From a checkpoint of a small transformer trained on Wikipedia: width 256, MLP 1280 GELU.
Each number is 200 + 30 x the weight over its row's rms, rounded and kept within 0 to 999. Layers, rows and columns count from 0. The size before them is the row's rms in percent of the matrix's.

# layer 6 attention query, 256x256, rms 0.0604, rows 120-127, columns 64-127
106,204,180,221,176,190,188,137,204,204,204,184,212,181,180,223,220,152,199,265,156,177,203,145,212,202,213,177,145,227,154,212,235,197,233,199,219,198,204,225,243,198,269,198,213,226,203,180,216,209,167,224,206,152,130,213,222,202,174,166,243,244,193,181,211
104,186,151,172,216,280,159,227,246,191,184,194,209,188,163,170,207,183,172,229,197,207,192,179,169,164,256,188,255,207,231,184,200,141,231,177,199,246,252,248,198,214,212,157,189,212,199,256,180,194,228,187,169,248,213,150,199,221,189,180,196,174,227,175,202
108,185,231,160,200,227,224,209,209,222,171,194,224,202,208,246,194,206,222,232,242,231,237,205,167,205,197,216,221,178,225,239,126,191,220,200,218,185,204,164,228,175,229,178,179,180,217,161,212,190,239,192,161,206,151,165,218,177,197,128,279,176,236,193,230
106,230,198,228,153,197,241,138,212,152,200,192,169,235,209,196,243,181,214,173,212,137,277,239,185,168,159,204,173,255,201,207,199,242,193,241,161,175,188,193,206,204,241,170,195,196,203,240,157,198,133,169,145,231,250,165,137,234,197,193,210,167,203,223,207
106,238,178,196,196,150,209,158,167,184,228,190,148,206,178,205,202,199,223,164,183,168,238,173,211,138,186,118,192,201,201,198,231,227,211,214,226,244,184,157,213,180,190,210,186,233,202,185,203,272,199,232,240,204,176,189,225,200,222,180,262,159,205,220,172
109,272,194,235,233,179,224,207,196,248,159,232,226,252,221,221,203,179,198,166,225,178,188,210,223,218,215,150,129,266,237,192,242,236,161,186,165,225,209,180,211,192,236,185,250,224,172,187,219,196,259,174,171,176,210,242,190,202,186,193,243,214,162,245,210
113,187,175,184,178,151,222,206,227,221,209,168,226,187,227,168,201,214,204,124,204,196,132,280,222,156,187,233,270,243,168,196,198,165,184,178,196,216,148,186,233,191,215,201,233,202,182,213,257,131,276,194,204,181,205,196,192,162,205,178,213,186,215,220,237
111,186,209,213,159,195,159,209,262,187,191,227,165,210,230,225,152,203,188,142,199,251,200,201,173,174,204,246,136,231,213,198,196,202,220,109,206,222,154,158,228,137,159,183,178,168,135,201,227,178,170,171,159,212,221,206,159,217,253,178,161,196,198,181,162
# layer 6 attention key, 256x256, rms 0.0598, rows 120-127, columns 64-127
109,199,174,205,219,231,187,216,195,168,146,150,175,206,156,245,227,176,201,180,206,206,151,145,247,183,206,234,256,247,130,180,202,222,236,191,255,187,171,217,183,198,257,169,213,159,228,199,177,191,168,179,199,184,176,223,201,189,242,132,199,178,224,204,166
108,216,184,182,192,188,236,182,165,219,187,186,162,251,234,226,264,238,169,211,206,239,174,156,159,224,203,176,206,266,211,196,236,151,179,207,223,176,194,226,193,178,231,201,189,255,243,172,138,215,167,191,181,203,203,205,204,196,178,213,189,256,170,224,147
113,214,216,223,201,226,236,210,185,207,223,225,212,138,195,210,200,215,199,245,181,223,168,195,242,227,177,195,204,204,191,181,216,244,222,223,186,199,178,195,200,251,210,204,212,243,155,256,243,233,185,210,236,197,188,238,223,180,190,222,239,182,215,199,208
108,177,136,286,221,175,216,196,208,219,167,257,202,224,185,233,213,217,191,141,171,133,179,121,218,160,232,178,251,182,198,156,204,237,163,236,196,179,245,139,175,208,233,212,192,189,198,161,168,165,160,244,212,209,239,175,175,199,263,179,218,211,232,201,205
104,204,209,177,177,224,164,250,154,240,251,188,219,216,248,269,256,175,211,219,201,152,235,123,226,187,191,174,183,189,227,180,167,225,217,209,190,183,201,165,231,237,215,167,146,218,232,238,187,203,171,243,203,196,199,190,238,195,205,232,127,243,193,249,177
108,226,199,256,235,212,194,176,211,200,227,201,139,207,195,180,258,172,239,215,225,199,212,202,212,154,209,214,201,188,243,181,215,196,186,152,183,206,202,233,204,209,199,189,193,206,182,136,204,209,207,222,244,246,178,245,158,188,145,165,213,212,178,209,204
109,212,166,212,201,172,277,206,208,207,174,188,199,150,201,186,224,198,211,162,200,178,190,190,220,217,209,254,196,185,207,244,288,185,203,158,188,237,188,192,170,181,270,163,211,225,179,220,192,222,201,176,258,226,211,210,217,171,220,190,209,216,177,187,243
120,192,224,194,188,141,263,189,166,212,236,264,200,191,193,184,195,169,222,137,194,192,182,165,163,177,217,202,153,161,194,159,235,148,181,190,189,162,216,207,150,203,277,267,241,217,202,199,229,213,165,192,177,212,188,161,185,155,183,168,247,221,213,159,215
# layer 6 attention value, 256x256, rms 0.0434, rows 64-110, columns 64-127
101,158,246,175,211,189,192,167,198,188,213,200,190,182,233,170,194,200,206,172,200,209,262,177,232,200,224,190,218,230,160,186,218,181,171,232,206,156,198,212,170,164,162,160,185,160,228,213,205,168,190,166,217,234,199,214,221,220,217,192,185,206,259,244,214
099,184,223,230,205,193,188,175,186,205,142,157,233,171,209,243,231,238,232,203,183,193,155,196,226,219,166,201,275,213,200,190,223,181,245,162,214,216,213,222,185,263,222,204,194,158,180,193,172,136,185,242,170,246,199,203,214,212,248,213,187,226,204,214,239
103,253,227,158,193,184,236,197,229,172,176,188,155,224,202,205,179,256,187,176,220,198,212,188,199,165,234,168,239,240,220,184,201,204,205,192,151,187,215,207,179,198,183,208,190,190,239,238,175,215,185,158,228,183,190,221,180,181,253,228,218,190,214,204,199
092,185,219,215,199,145,194,204,231,171,115,212,237,200,254,148,153,166,186,154,221,220,199,202,227,204,235,174,153,219,219,148,197,176,194,149,201,174,200,190,218,186,232,172,170,200,193,194,211,219,171,175,168,160,176,168,183,226,210,245,185,142,172,205,243
096,188,165,253,183,178,159,245,224,176,197,187,194,206,189,145,180,197,191,205,228,253,261,163,233,203,187,224,171,175,197,210,189,217,211,180,246,176,155,240,185,191,217,191,206,214,231,222,174,208,234,155,229,179,200,230,148,216,185,166,209,252,215,198,236
088,180,133,231,177,194,160,174,148,188,208,217,195,221,131,140,188,226,207,220,216,145,190,203,271,175,221,229,244,275,231,175,230,198,174,175,214,179,225,277,223,165,176,221,210,178,205,216,183,135,232,240,197,154,186,165,217,174,237,140,264,203,215,200,181
096,166,191,218,271,174,209,161,281,208,194,220,211,183,183,199,169,215,203,185,224,174,192,167,236,167,216,167,224,195,201,163,196,208,156,227,211,187,200,183,264,195,142,199,242,172,169,216,205,137,131,167,231,223,206,227,177,229,195,210,307,261,227,230,157
092,146,194,211,217,171,222,230,135,228,237,177,210,213,191,158,216,187,204,171,237,191,175,233,202,175,192,165,166,135,193,135,186,155,178,228,232,247,201,204,200,163,219,165,158,256,239,215,240,193,260,162,190,224,162,194,246,202,174,192,216,158,179,225,254
103,217,182,189,218,216,183,211,197,219,248,221,186,141,170,174,205,256,213,173,240,199,191,185,189,211,213,212,163,191,225,217,207,254,166,162,171,193,237,258,173,117,158,212,185,132,195,178,174,238,238,208,166,153,202,200,218,206,217,225,200,206,183,175,216
092,211,187,195,182,196,201,157,208,217,186,210,174,211,183,224,205,163,183,212,219,178,197,195,245,246,221,189,208,198,198,220,187,166,232,217,236,253,196,160,226,161,229,255,216,143,198,181,182,184,222,217,245,232,188,268,207,207,218,192,187,134,209,180,243
096,198,188,237,232,229,194,216,215,207,237,203,236,207,219,233,158,183,172,215,201,169,209,199,205,228,216,181,206,233,184,222,233,138,246,177,213,201,176,193,203,221,190,225,234,200,167,206,162,221,248,239,205,187,194,232,198,187,179,203,145,188,225,129,208
100,186,220,190,235,235,223,201,189,204,227,214,219,194,204,209,146,188,181,206,215,195,220,222,196,222,234,174,205,242,240,187,165,193,222,192,165,193,197,143,146,243,215,218,161,183,235,209,176,143,165,256,212,195,235,171,100,212,208,219,261,182,231,246,174
104,167,202,187,200,183,190,170,151,185,212,193,222,207,228,207,181,277,194,201,184,197,181,149,173,148,169,178,181,194,236,224,159,199,216,202,234,280,164,194,198,191,143,208,175,222,212,246,167,164,238,157,187,198,209,210,199,191,228,198,151,203,240,217,190
105,206,139,201,161,202,230,188,188,201,167,155,221,219,194,135,206,211,200,193,225,138,167,193,244,185,162,156,235,248,210,175,198,202,219,174,236,209,215,272,191,193,218,181,219,168,271,165,170,178,234,207,198,201,199,202,244,188,216,212,193,159,199,178,247
097,218,240,185,182,149,203,235,177,223,183,174,193,188,215,211,219,207,219,212,189,165,202,236,132,182,224,207,153,180,225,149,212,160,204,217,140,261,208,166,195,192,218,230,158,194,188,159,212,209,216,196,255,200,228,160,183,184,152,211,266,214,199,198,191
101,206,150,238,236,180,195,208,120,211,206,228,219,211,200,202,172,248,218,181,167,157,181,240,201,227,223,182,213,164,210,208,177,236,221,107,221,174,217,185,174,192,255,185,206,175,171,141,203,196,170,253,202,230,212,226,126,204,221,174,240,199,240,196,218
097,178,241,154,247,156,238,238,217,135,171,192,197,228,199,212,201,220,194,175,248,157,262,219,221,137,231,185,208,157,193,227,201,216,208,190,180,210,200,228,181,223,217,227,171,196,171,202,165,158,203,222,203,220,201,219,208,236,222,239,145,284,130,222,226
094,152,196,209,175,207,170,234,199,173,220,183,187,206,192,186,261,180,170,208,233,222,166,177,227,207,206,159,164,208,215,195,144,226,147,132,204,224,174,147,144,184,147,211,153,204,191,178,264,177,189,214,201,192,238,203,189,172,247,232,276,142,180,221,171
104,184,220,166,240,222,186,185,237,197,246,266,166,195,212,234,236,241,234,180,189,175,199,204,182,218,162,194,274,185,207,203,195,244,222,204,203,241,221,170,188,214,181,162,200,183,233,133,213,158,233,168,184,179,190,222,162,181,194,210,246,157,260,187,198
097,158,210,205,173,171,201,204,182,243,209,195,196,207,220,159,231,235,208,172,195,189,283,206,153,194,192,213,251,208,239,135,238,233,184,237,217,158,178,221,225,176,213,181,176,259,172,148,201,151,183,210,121,186,201,155,199,215,177,198,222,211,185,253,240
096,187,127,182,250,221,252,159,206,219,168,180,209,203,209,175,222,252,249,145,224,217,247,203,209,184,213,179,236,230,181,99,203,241,195,198,204,185,215,218,233,209,212,222,164,189,220,212,235,230,241,209,168,197,168,216,186,242,138,185,201,219,176,190,201
096,238,200,208,230,195,211,178,175,203,210,193,217,209,197,203,234,215,197,202,195,158,180,217,166,204,263,166,209,177,226,181,192,202,192,235,203,199,151,182,192,229,117,156,197,138,151,209,145,210,230,206,212,190,196,240,168,201,189,188,168,236,212,181,187
103,178,244,175,191,197,201,204,253,212,165,166,262,241,212,208,263,203,244,218,234,217,248,167,136,206,195,209,175,191,199,166,216,185,231,210,187,240,201,264,206,170,189,230,195,184,213,213,218,250,227,215,222,179,181,218,166,192,152,190,220,193,183,231,229
098,183,218,219,176,184,268,177,189,169,187,282,227,168,174,183,204,216,255,198,217,191,218,191,196,192,251,213,199,206,179,142,165,219,171,237,209,198,162,158,160,247,185,193,227,132,234,188,208,195,191,173,199,190,174,180,245,216,226,227,221,253,199,187,156
100,203,179,210,226,208,197,217,141,174,202,176,235,209,178,181,200,205,189,156,181,185,200,203,220,229,164,207,154,192,228,89,203,226,212,218,179,168,211,242,196,187,149,188,240,187,259,200,228,225,244,201,203,218,149,229,164,194,219,237,195,225,183,205,165
096,189,170,217,216,213,271,185,207,189,200,177,205,233,228,163,238,195,200,164,185,225,219,223,171,203,210,174,177,167,218,236,252,213,223,233,224,166,210,192,247,193,209,180,208,226,216,245,170,184,155,211,170,206,207,204,196,217,221,194,229,224,191,186,167
098,231,241,178,189,214,233,170,188,177,199,164,208,194,155,180,245,168,237,148,203,247,196,219,198,157,215,202,206,191,198,195,172,213,205,242,235,197,199,198,136,261,232,236,210,182,199,200,133,178,236,170,193,198,197,189,195,268,165,201,177,177,203,200,174
092,189,160,217,181,179,233,193,178,198,225,181,254,219,186,228,204,168,264,230,219,233,177,175,191,191,193,263,232,225,237,225,182,170,157,173,234,239,227,192,173,140,235,151,193,238,196,171,205,222,165,228,160,205,214,212,154,187,212,230,194,164,215,155,176
093,224,229,184,215,167,221,224,192,144,242,148,244,212,214,264,232,200,210,206,178,223,213,229,234,235,201,220,214,252,243,198,238,231,181,182,201,184,206,205,241,184,244,182,185,232,130,204,158,144,189,171,192,220,185,178,157,206,162,166,215,183,194,205,224
097,173,168,171,211,206,202,125,197,219,227,187,203,188,186,175,215,185,216,228,205,163,188,178,129,184,258,178,120,181,137,235,244,243,181,212,160,178,221,198,207,181,189,224,167,246,199,200,187,212,235,210,193,193,193,204,242,225,198,206,165,137,193,181,202
098,160,209,232,227,194,142,162,174,212,305,220,143,155,207,173,197,212,219,229,233,149,177,214,178,246,174,196,192,198,252,206,150,166,252,188,196,202,219,161,184,227,262,175,196,153,204,168,185,222,164,221,249,214,208,211,246,262,181,144,154,141,181,196,228
095,208,191,171,232,187,150,261,225,252,109,226,186,166,230,210,195,181,204,205,169,223,197,204,167,201,168,243,186,186,172,235,222,184,167,233,188,173,183,254,189,131,214,226,191,228,161,204,225,247,189,211,225,219,171,223,159,203,189,215,197,204,169,180,221
096,194,278,178,172,156,160,174,199,192,236,169,140,244,170,257,198,190,171,221,217,169,136,151,248,143,179,227,263,173,159,202,226,202,158,188,258,212,189,220,194,166,218,233,210,260,200,222,195,243,181,244,197,165,180,218,179,210,199,233,164,217,207,242,208
089,216,191,196,291,213,158,211,220,201,140,170,187,171,208,257,177,176,194,200,214,214,182,219,192,152,198,219,173,230,211,267,273,247,244,240,186,209,185,166,243,216,132,176,163,189,190,182,192,192,225,193,263,195,176,183,156,200,191,108,218,210,160,189,253
096,210,178,197,219,190,215,226,232,253,197,201,207,189,173,155,218,250,181,172,174,196,213,280,170,203,239,198,234,207,190,165,164,194,224,238,215,232,230,197,234,219,153,224,255,166,238,189,198,219,220,220,252,167,270,244,142,228,179,231,189,224,228,210,235
099,165,156,143,218,246,264,218,199,214,195,219,255,133,178,191,203,169,199,162,172,248,244,218,211,229,187,217,182,226,226,266,169,195,207,205,218,234,154,183,185,187,192,274,215,175,178,145,183,149,227,201,158,172,220,185,166,206,175,194,115,253,228,288,189
096,159,168,202,198,228,253,252,221,212,205,175,215,172,208,234,182,165,132,220,188,202,234,234,228,217,199,217,177,143,216,209,225,212,135,227,231,225,238,153,235,183,171,229,206,193,188,183,209,165,225,170,280,155,189,232,200,212,208,188,235,177,207,210,190
102,229,219,223,208,201,180,172,212,185,224,190,174,222,241,185,216,252,213,223,169,170,172,215,164,223,141,190,208,161,136,209,195,207,186,172,171,246,209,210,229,204,187,192,233,214,193,216,182,257,174,213,154,184,178,186,133,165,248,164,222,176,196,199,251
097,133,119,210,155,212,153,183,231,174,165,194,234,222,212,167,220,224,179,169,177,194,246,221,178,205,210,187,234,187,168,186,195,223,215,199,239,177,236,181,217,191,181,184,251,146,199,164,241,239,206,195,190,171,191,284,137,220,231,272,213,185,201,200,220
101,223,198,227,201,177,231,170,213,174,223,210,247,213,201,253,205,184,219,202,181,202,151,212,200,236,217,177,234,187,242,213,208,189,145,183,218,210,193,244,217,133,231,151,238,229,209,217,191,225,196,163,203,222,174,184,209,189,226,213,195,227,219,175,213
094,204,184,182,284,223,215,242,237,163,190,223,179,181,212,171,196,208,175,190,212,166,193,189,169,209,205,170,210,178,192,212,188,209,222,178,253,187,190,173,148,186,172,215,211,238,166,169,177,187,171,133,166,216,183,181,158,185,211,202,179,226,250,213,245
098,217,212,207,232,252,251,228,249,214,193,180,189,234,232,186,233,224,189,213,198,176,215,133,209,190,191,164,194,186,184,116,211,222,163,199,165,128,160,215,223,190,214,245,195,200,228,187,170,185,232,187,175,220,204,202,190,202,210,206,193,206,227,186,174
096,204,143,218,199,202,195,216,163,212,149,249,208,205,164,193,171,210,143,204,178,238,171,168,175,214,191,230,218,187,248,205,200,219,215,155,228,213,209,235,190,158,190,190,194,204,179,173,234,208,229,179,158,161,215,163,209,224,212,162,161,215,159,209,237
090,199,253,266,242,196,172,183,209,202,255,228,233,221,211,158,201,181,166,191,201,190,183,195,222,175,239,222,193,199,173,151,226,166,248,207,224,199,194,162,265,145,257,173,214,217,191,226,183,238,204,175,198,219,202,162,187,174,231,158,226,215,192,174,238
099,152,218,220,180,179,204,153,249,182,197,215,249,218,163,186,155,218,198,180,157,215,194,201,229,121,217,191,182,194,179,230,243,221,230,209,216,188,219,196,168,179,167,210,201,154,218,201,206,176,243,201,195,224,176,201,136,228,208,158,185,197,212,206,171
095,195,197,226,164,259,279,195,198,195,235,138,183,183,201,178,276,209,193,183,220,210,198,226,158,201,255,201,162,198,181,217,178,207,186,188,172,237,167,235,200,172,193,219,204,169,146,209,179,230,175,191,221,196,229,184,160,140,189,198,189,187,211,128,178
095,187,208,207,198,225,213,178,187,208,188,182,242,198,174,230,197,106,251,195,272,232,232,175,216,184,148,201,163,257,196,211,187,92,166,197,187,152,225,175,201,172,202,214,220,201,214,183,281,210,204,216,153,219,199,159,210,197,165,180,158,212,242,193,225
# layer 6 attention output (transposed), 256x256, rms 0.105, rows 64-109, columns 64-127
089,207,208,185,194,188,244,182,155,184,196,203,206,239,190,223,253,242,189,171,199,213,204,233,210,157,211,182,203,180,239,196,155,221,192,168,183,175,181,188,168,146,237,210,178,210,205,241,249,204,162,203,203,233,191,211,197,176,249,244,225,146,180,175,195
087,286,227,168,252,205,142,216,187,202,184,234,182,201,215,237,206,211,213,212,240,239,183,178,189,220,224,212,183,206,202,187,204,215,225,278,196,220,219,182,208,216,148,203,189,248,181,188,206,170,192,194,172,229,198,178,195,178,234,255,215,207,210,238,215
089,186,161,198,215,201,148,181,263,179,237,213,160,195,198,198,253,210,186,209,182,186,177,239,230,143,163,184,251,224,315,197,236,189,209,184,124,233,253,176,235,160,204,168,194,213,175,207,166,223,182,193,187,192,194,190,188,223,201,268,157,196,188,194,137
086,202,220,234,162,204,202,187,145,211,213,190,202,180,198,234,255,194,213,290,208,210,134,159,232,193,158,169,211,174,239,179,218,253,222,177,169,194,179,239,210,110,251,192,214,252,215,180,181,177,234,229,163,139,246,190,176,220,181,246,218,234,181,222,200
083,216,186,177,203,201,161,221,252,187,186,227,233,188,210,222,192,157,196,206,246,170,212,205,188,172,261,192,213,163,215,172,173,240,177,147,202,172,219,155,178,222,244,214,190,178,186,172,210,172,188,244,233,189,216,205,168,225,190,220,198,178,178,185,202
084,175,179,217,227,200,197,146,157,187,196,256,226,206,183,177,212,178,161,237,179,184,222,135,174,221,213,194,228,203,177,198,223,151,212,193,207,206,198,183,203,211,215,219,232,225,179,188,152,223,226,172,221,230,203,197,176,161,262,239,233,198,220,251,180
089,219,256,209,189,154,183,139,194,211,176,214,203,192,173,111,245,176,228,193,189,191,228,161,175,173,184,177,237,178,189,156,146,176,192,218,216,178,182,223,214,228,187,159,234,233,207,175,220,227,242,230,144,169,193,194,198,225,268,190,217,199,207,215,159
088,193,127,197,194,238,186,225,273,168,178,195,203,219,214,193,187,172,200,187,226,196,161,150,190,192,128,234,195,190,201,205,205,218,187,243,160,218,196,204,138,145,154,216,179,145,200,169,233,159,195,164,187,211,205,179,165,225,189,228,219,143,235,230,165
086,175,219,183,187,170,213,207,227,160,193,183,146,231,238,170,150,166,159,243,278,233,196,153,240,210,201,239,197,208,180,197,250,190,182,220,215,193,213,247,213,188,230,201,181,133,184,233,197,256,133,196,244,181,182,199,208,202,172,159,235,213,224,183,199
084,138,117,180,183,195,222,161,194,224,192,153,210,215,219,143,264,201,200,212,207,184,227,228,217,165,196,180,273,239,195,227,260,144,188,154,165,145,200,208,178,268,181,235,199,189,221,199,185,168,174,236,174,243,190,198,231,195,226,127,179,207,189,202,259
086,268,220,168,184,212,164,193,207,170,164,175,207,200,259,284,185,178,207,158,240,204,199,210,237,207,173,210,167,229,200,183,180,169,160,237,203,235,189,181,233,152,214,188,213,197,186,235,195,173,196,226,217,232,235,192,192,172,190,227,228,242,207,208,227
090,188,156,194,172,129,154,253,250,171,249,191,214,224,177,225,233,217,214,177,166,220,195,167,220,187,240,255,209,217,187,197,183,254,237,134,207,180,207,241,201,192,215,200,191,161,174,177,254,186,218,196,224,182,242,242,164,193,204,211,211,191,206,165,168
095,228,177,212,160,199,223,178,193,233,157,207,241,199,195,193,204,199,200,184,223,173,196,260,191,178,213,249,222,169,138,158,239,190,204,242,190,230,180,245,199,195,184,178,153,222,200,243,189,208,206,198,159,185,177,203,191,210,215,208,186,164,172,159,186
093,189,175,252,190,132,197,192,219,165,163,219,166,199,238,208,178,179,211,130,248,209,216,259,236,237,177,191,213,170,243,175,156,172,212,237,208,211,134,191,178,166,198,236,170,203,184,224,194,202,209,240,223,206,221,214,166,220,249,182,212,170,172,229,167
094,132,255,197,265,172,215,161,180,207,180,245,187,206,213,148,232,212,210,180,188,237,210,177,195,211,203,214,211,171,229,213,239,220,182,186,187,139,181,238,196,242,215,162,224,185,201,185,178,196,246,181,221,220,192,199,235,186,245,176,176,190,236,192,189
086,200,217,211,152,149,190,236,314,220,190,159,197,210,229,280,206,189,213,209,199,203,149,158,153,243,271,173,178,209,157,147,184,186,206,208,178,230,219,148,171,268,219,149,183,177,178,180,187,215,218,163,236,151,208,161,222,222,179,240,196,176,203,195,235
094,273,236,209,192,223,223,177,202,212,184,214,141,227,195,243,194,187,240,217,225,206,195,194,202,219,214,230,243,227,209,159,132,184,192,183,214,237,216,180,165,167,239,216,174,211,205,261,186,148,203,170,192,182,215,196,233,197,234,136,185,181,176,202,193
092,248,199,206,279,155,177,200,252,180,197,199,226,201,211,225,148,149,223,231,244,195,196,216,200,223,203,208,184,224,144,208,219,228,227,208,202,195,180,225,190,213,134,224,199,202,248,180,255,171,181,185,228,177,178,247,218,179,215,242,210,150,213,223,206
092,194,174,192,180,211,205,220,251,247,226,196,210,156,191,175,173,204,222,212,221,233,184,229,183,205,170,185,226,120,184,154,250,197,231,218,145,237,229,221,221,179,240,224,160,228,227,203,209,195,161,209,203,184,199,197,183,187,210,222,173,181,205,201,229
094,191,240,187,199,247,199,236,164,182,193,191,243,161,203,214,208,206,215,256,189,193,150,218,206,202,229,214,179,198,189,248,142,156,221,95,216,261,211,183,222,219,184,189,203,215,225,202,168,208,222,207,165,233,171,201,164,199,173,213,199,229,222,219,224
089,219,258,183,216,243,260,217,255,177,233,204,159,175,198,153,219,242,195,227,189,201,185,167,193,211,210,206,199,191,137,147,262,238,250,253,153,173,194,150,214,177,160,140,160,155,169,190,208,195,166,224,161,215,210,169,215,214,211,190,118,172,196,207,281
093,159,268,196,217,173,183,162,217,232,208,209,231,219,224,213,191,222,211,223,230,213,246,231,217,202,209,200,172,195,139,268,173,228,212,262,206,186,153,221,182,236,216,220,163,198,197,234,183,126,198,188,253,211,234,194,141,210,206,202,235,168,161,189,212
095,198,245,216,219,191,156,192,219,158,126,249,189,214,236,215,265,217,199,215,182,205,225,239,184,182,230,156,161,220,206,254,233,187,227,201,182,199,214,244,161,144,225,199,218,177,215,208,185,192,205,182,166,234,208,174,174,191,196,208,214,285,162,211,199
091,197,199,91,190,213,178,165,209,229,160,202,188,234,188,144,195,181,175,167,164,246,185,278,226,179,281,210,184,169,156,268,150,211,249,212,197,184,238,177,229,170,193,205,181,280,245,149,220,165,222,186,236,177,203,176,194,191,230,244,189,223,288,204,232
094,194,188,221,173,232,261,200,220,234,157,195,213,184,191,139,199,185,198,183,198,194,175,207,191,189,185,185,180,165,189,237,148,193,222,115,198,182,219,203,226,196,238,179,192,150,212,150,208,209,147,211,196,196,202,166,196,274,132,222,233,130,206,230,183
088,224,266,220,204,201,191,216,206,205,192,192,214,181,154,180,217,166,209,151,217,178,181,243,236,204,205,256,181,145,227,223,132,209,171,105,215,241,225,163,170,222,181,140,168,180,187,169,207,228,194,207,156,192,217,212,137,191,219,126,212,173,180,253,193
086,172,223,175,207,158,268,170,180,216,229,189,226,193,208,236,176,201,184,228,254,288,277,182,260,243,214,166,174,161,174,176,224,166,194,208,200,182,180,210,211,252,175,193,206,253,234,192,187,169,211,209,159,226,223,214,167,208,181,165,195,201,172,207,179
087,220,138,201,244,226,267,180,193,230,240,243,194,223,199,188,180,225,179,190,201,201,173,215,175,171,222,187,207,209,197,172,207,194,227,203,225,138,161,231,175,186,150,194,147,162,194,166,197,200,190,161,203,194,221,201,154,177,179,186,220,223,181,213,221
090,186,205,231,216,222,196,196,203,198,195,190,212,200,178,192,211,201,166,177,253,177,211,181,169,208,219,211,172,163,229,260,227,185,234,179,207,201,239,253,182,186,188,217,143,211,169,230,182,225,208,152,191,199,185,219,216,147,243,230,190,247,197,203,170
083,216,183,192,164,204,230,226,203,170,181,210,187,191,225,163,228,167,219,234,174,230,154,189,220,196,218,172,157,209,136,129,223,178,192,195,186,219,210,213,207,238,214,196,213,227,232,228,182,205,183,176,182,220,193,156,178,213,193,144,231,236,164,199,219
087,186,193,186,211,198,139,202,218,222,200,179,192,182,207,187,192,184,213,209,228,294,237,165,216,241,238,208,246,154,208,162,244,233,235,148,211,175,270,148,170,197,160,142,219,135,212,161,202,203,205,203,171,241,127,156,211,221,185,214,254,187,169,230,226
091,168,172,245,229,203,212,193,132,223,167,245,195,181,198,201,202,194,188,219,171,187,191,188,190,223,220,220,169,239,225,229,224,174,219,175,243,131,200,213,200,232,213,247,231,114,204,226,209,228,206,223,179,244,250,206,156,245,212,145,212,246,204,197,232
090,188,177,230,173,214,226,226,135,147,170,206,160,188,216,142,159,165,231,228,202,252,237,232,160,180,151,185,238,246,219,214,177,181,172,221,202,188,172,189,180,205,187,222,180,227,192,205,203,196,214,200,246,191,162,232,226,227,195,144,237,207,184,210,180
085,239,262,197,272,197,232,222,163,183,174,250,171,198,197,155,221,226,183,192,182,206,207,283,244,212,173,163,177,135,186,131,221,166,158,174,191,125,212,229,211,184,211,187,190,193,198,234,164,218,186,236,181,174,185,196,147,173,183,193,237,169,170,184,223
088,234,224,198,199,247,187,211,221,234,204,217,198,222,196,257,217,195,179,207,200,181,215,195,203,266,143,163,215,176,242,188,199,177,226,155,184,236,168,211,225,153,247,167,160,180,220,205,217,169,174,232,213,202,241,204,215,220,216,194,164,239,159,226,157
084,192,195,145,190,203,198,216,237,174,186,157,184,188,192,208,189,258,187,227,185,180,224,230,178,190,219,160,249,148,181,250,190,189,165,194,207,192,202,223,163,210,265,213,193,215,210,181,181,239,233,186,219,215,210,212,186,156,234,184,182,210,191,211,182
091,231,243,167,216,124,222,259,216,163,173,172,176,197,237,145,193,170,175,203,189,142,150,170,202,249,225,153,201,286,156,222,163,218,177,177,238,179,176,251,169,217,166,198,175,197,170,171,225,191,172,223,193,217,150,202,202,150,190,111,201,205,189,190,191
096,200,211,207,142,192,212,187,195,199,256,233,138,179,229,146,148,134,177,237,195,242,176,198,195,215,242,237,185,257,245,173,302,208,203,184,129,221,175,179,175,241,187,139,190,243,162,235,236,235,205,183,226,196,239,235,190,213,180,207,233,164,232,192,208
090,224,243,215,133,153,203,263,188,227,150,185,187,230,199,205,186,190,193,176,235,188,192,168,214,178,201,212,233,179,220,151,175,201,183,193,176,163,184,217,224,284,179,201,199,181,198,193,222,231,184,212,151,187,211,242,207,213,173,166,273,175,170,235,166
089,173,221,182,181,187,172,209,167,197,209,205,190,140,204,192,239,227,210,216,195,233,237,191,200,200,173,179,228,201,187,230,194,217,167,131,232,190,139,217,225,242,247,250,197,169,164,227,211,257,184,205,187,186,205,176,156,163,196,230,181,199,213,168,232
091,142,189,228,174,183,238,237,202,228,166,199,186,189,167,290,205,264,188,186,189,101,174,237,189,199,170,207,174,185,235,187,184,166,211,224,226,192,216,193,217,184,157,249,176,200,208,162,201,184,251,237,170,199,177,209,209,191,224,211,204,207,190,203,247
096,251,157,208,172,127,159,206,156,243,205,233,171,184,181,224,232,188,193,203,217,218,177,225,225,212,238,193,221,234,174,199,190,210,215,234,233,204,193,161,173,157,136,227,156,211,223,235,235,251,174,218,213,237,192,199,220,186,221,222,192,185,208,187,199
086,186,252,188,233,234,159,172,140,185,186,198,226,208,272,204,192,173,211,197,210,188,154,172,199,186,219,158,191,195,198,199,161,232,178,207,205,235,208,226,172,195,139,223,226,206,159,227,221,229,220,254,235,169,227,203,220,175,200,256,188,209,178,202,206
089,142,240,203,178,191,212,226,147,198,258,197,172,212,167,249,205,160,234,253,180,211,160,149,184,181,213,234,218,206,176,201,237,278,200,229,203,200,233,225,198,184,172,219,189,172,175,197,206,199,214,216,180,170,158,241,210,199,196,195,189,187,211,237,190
094,186,228,162,207,227,239,151,148,217,143,202,267,252,181,183,204,145,189,245,177,224,173,210,178,191,230,127,223,151,174,179,177,211,189,242,180,135,198,208,184,233,231,248,217,246,203,217,192,201,199,178,229,167,219,199,177,242,155,224,200,186,206,211,200
090,163,170,189,235,204,228,207,257,261,223,209,185,202,185,336,218,182,213,216,201,157,223,196,218,197,190,196,158,228,131,227,247,220,186,216,180,251,207,192,209,176,186,209,234,179,256,243,183,238,238,164,217,188,233,222,162,197,156,149,211,212,211,181,208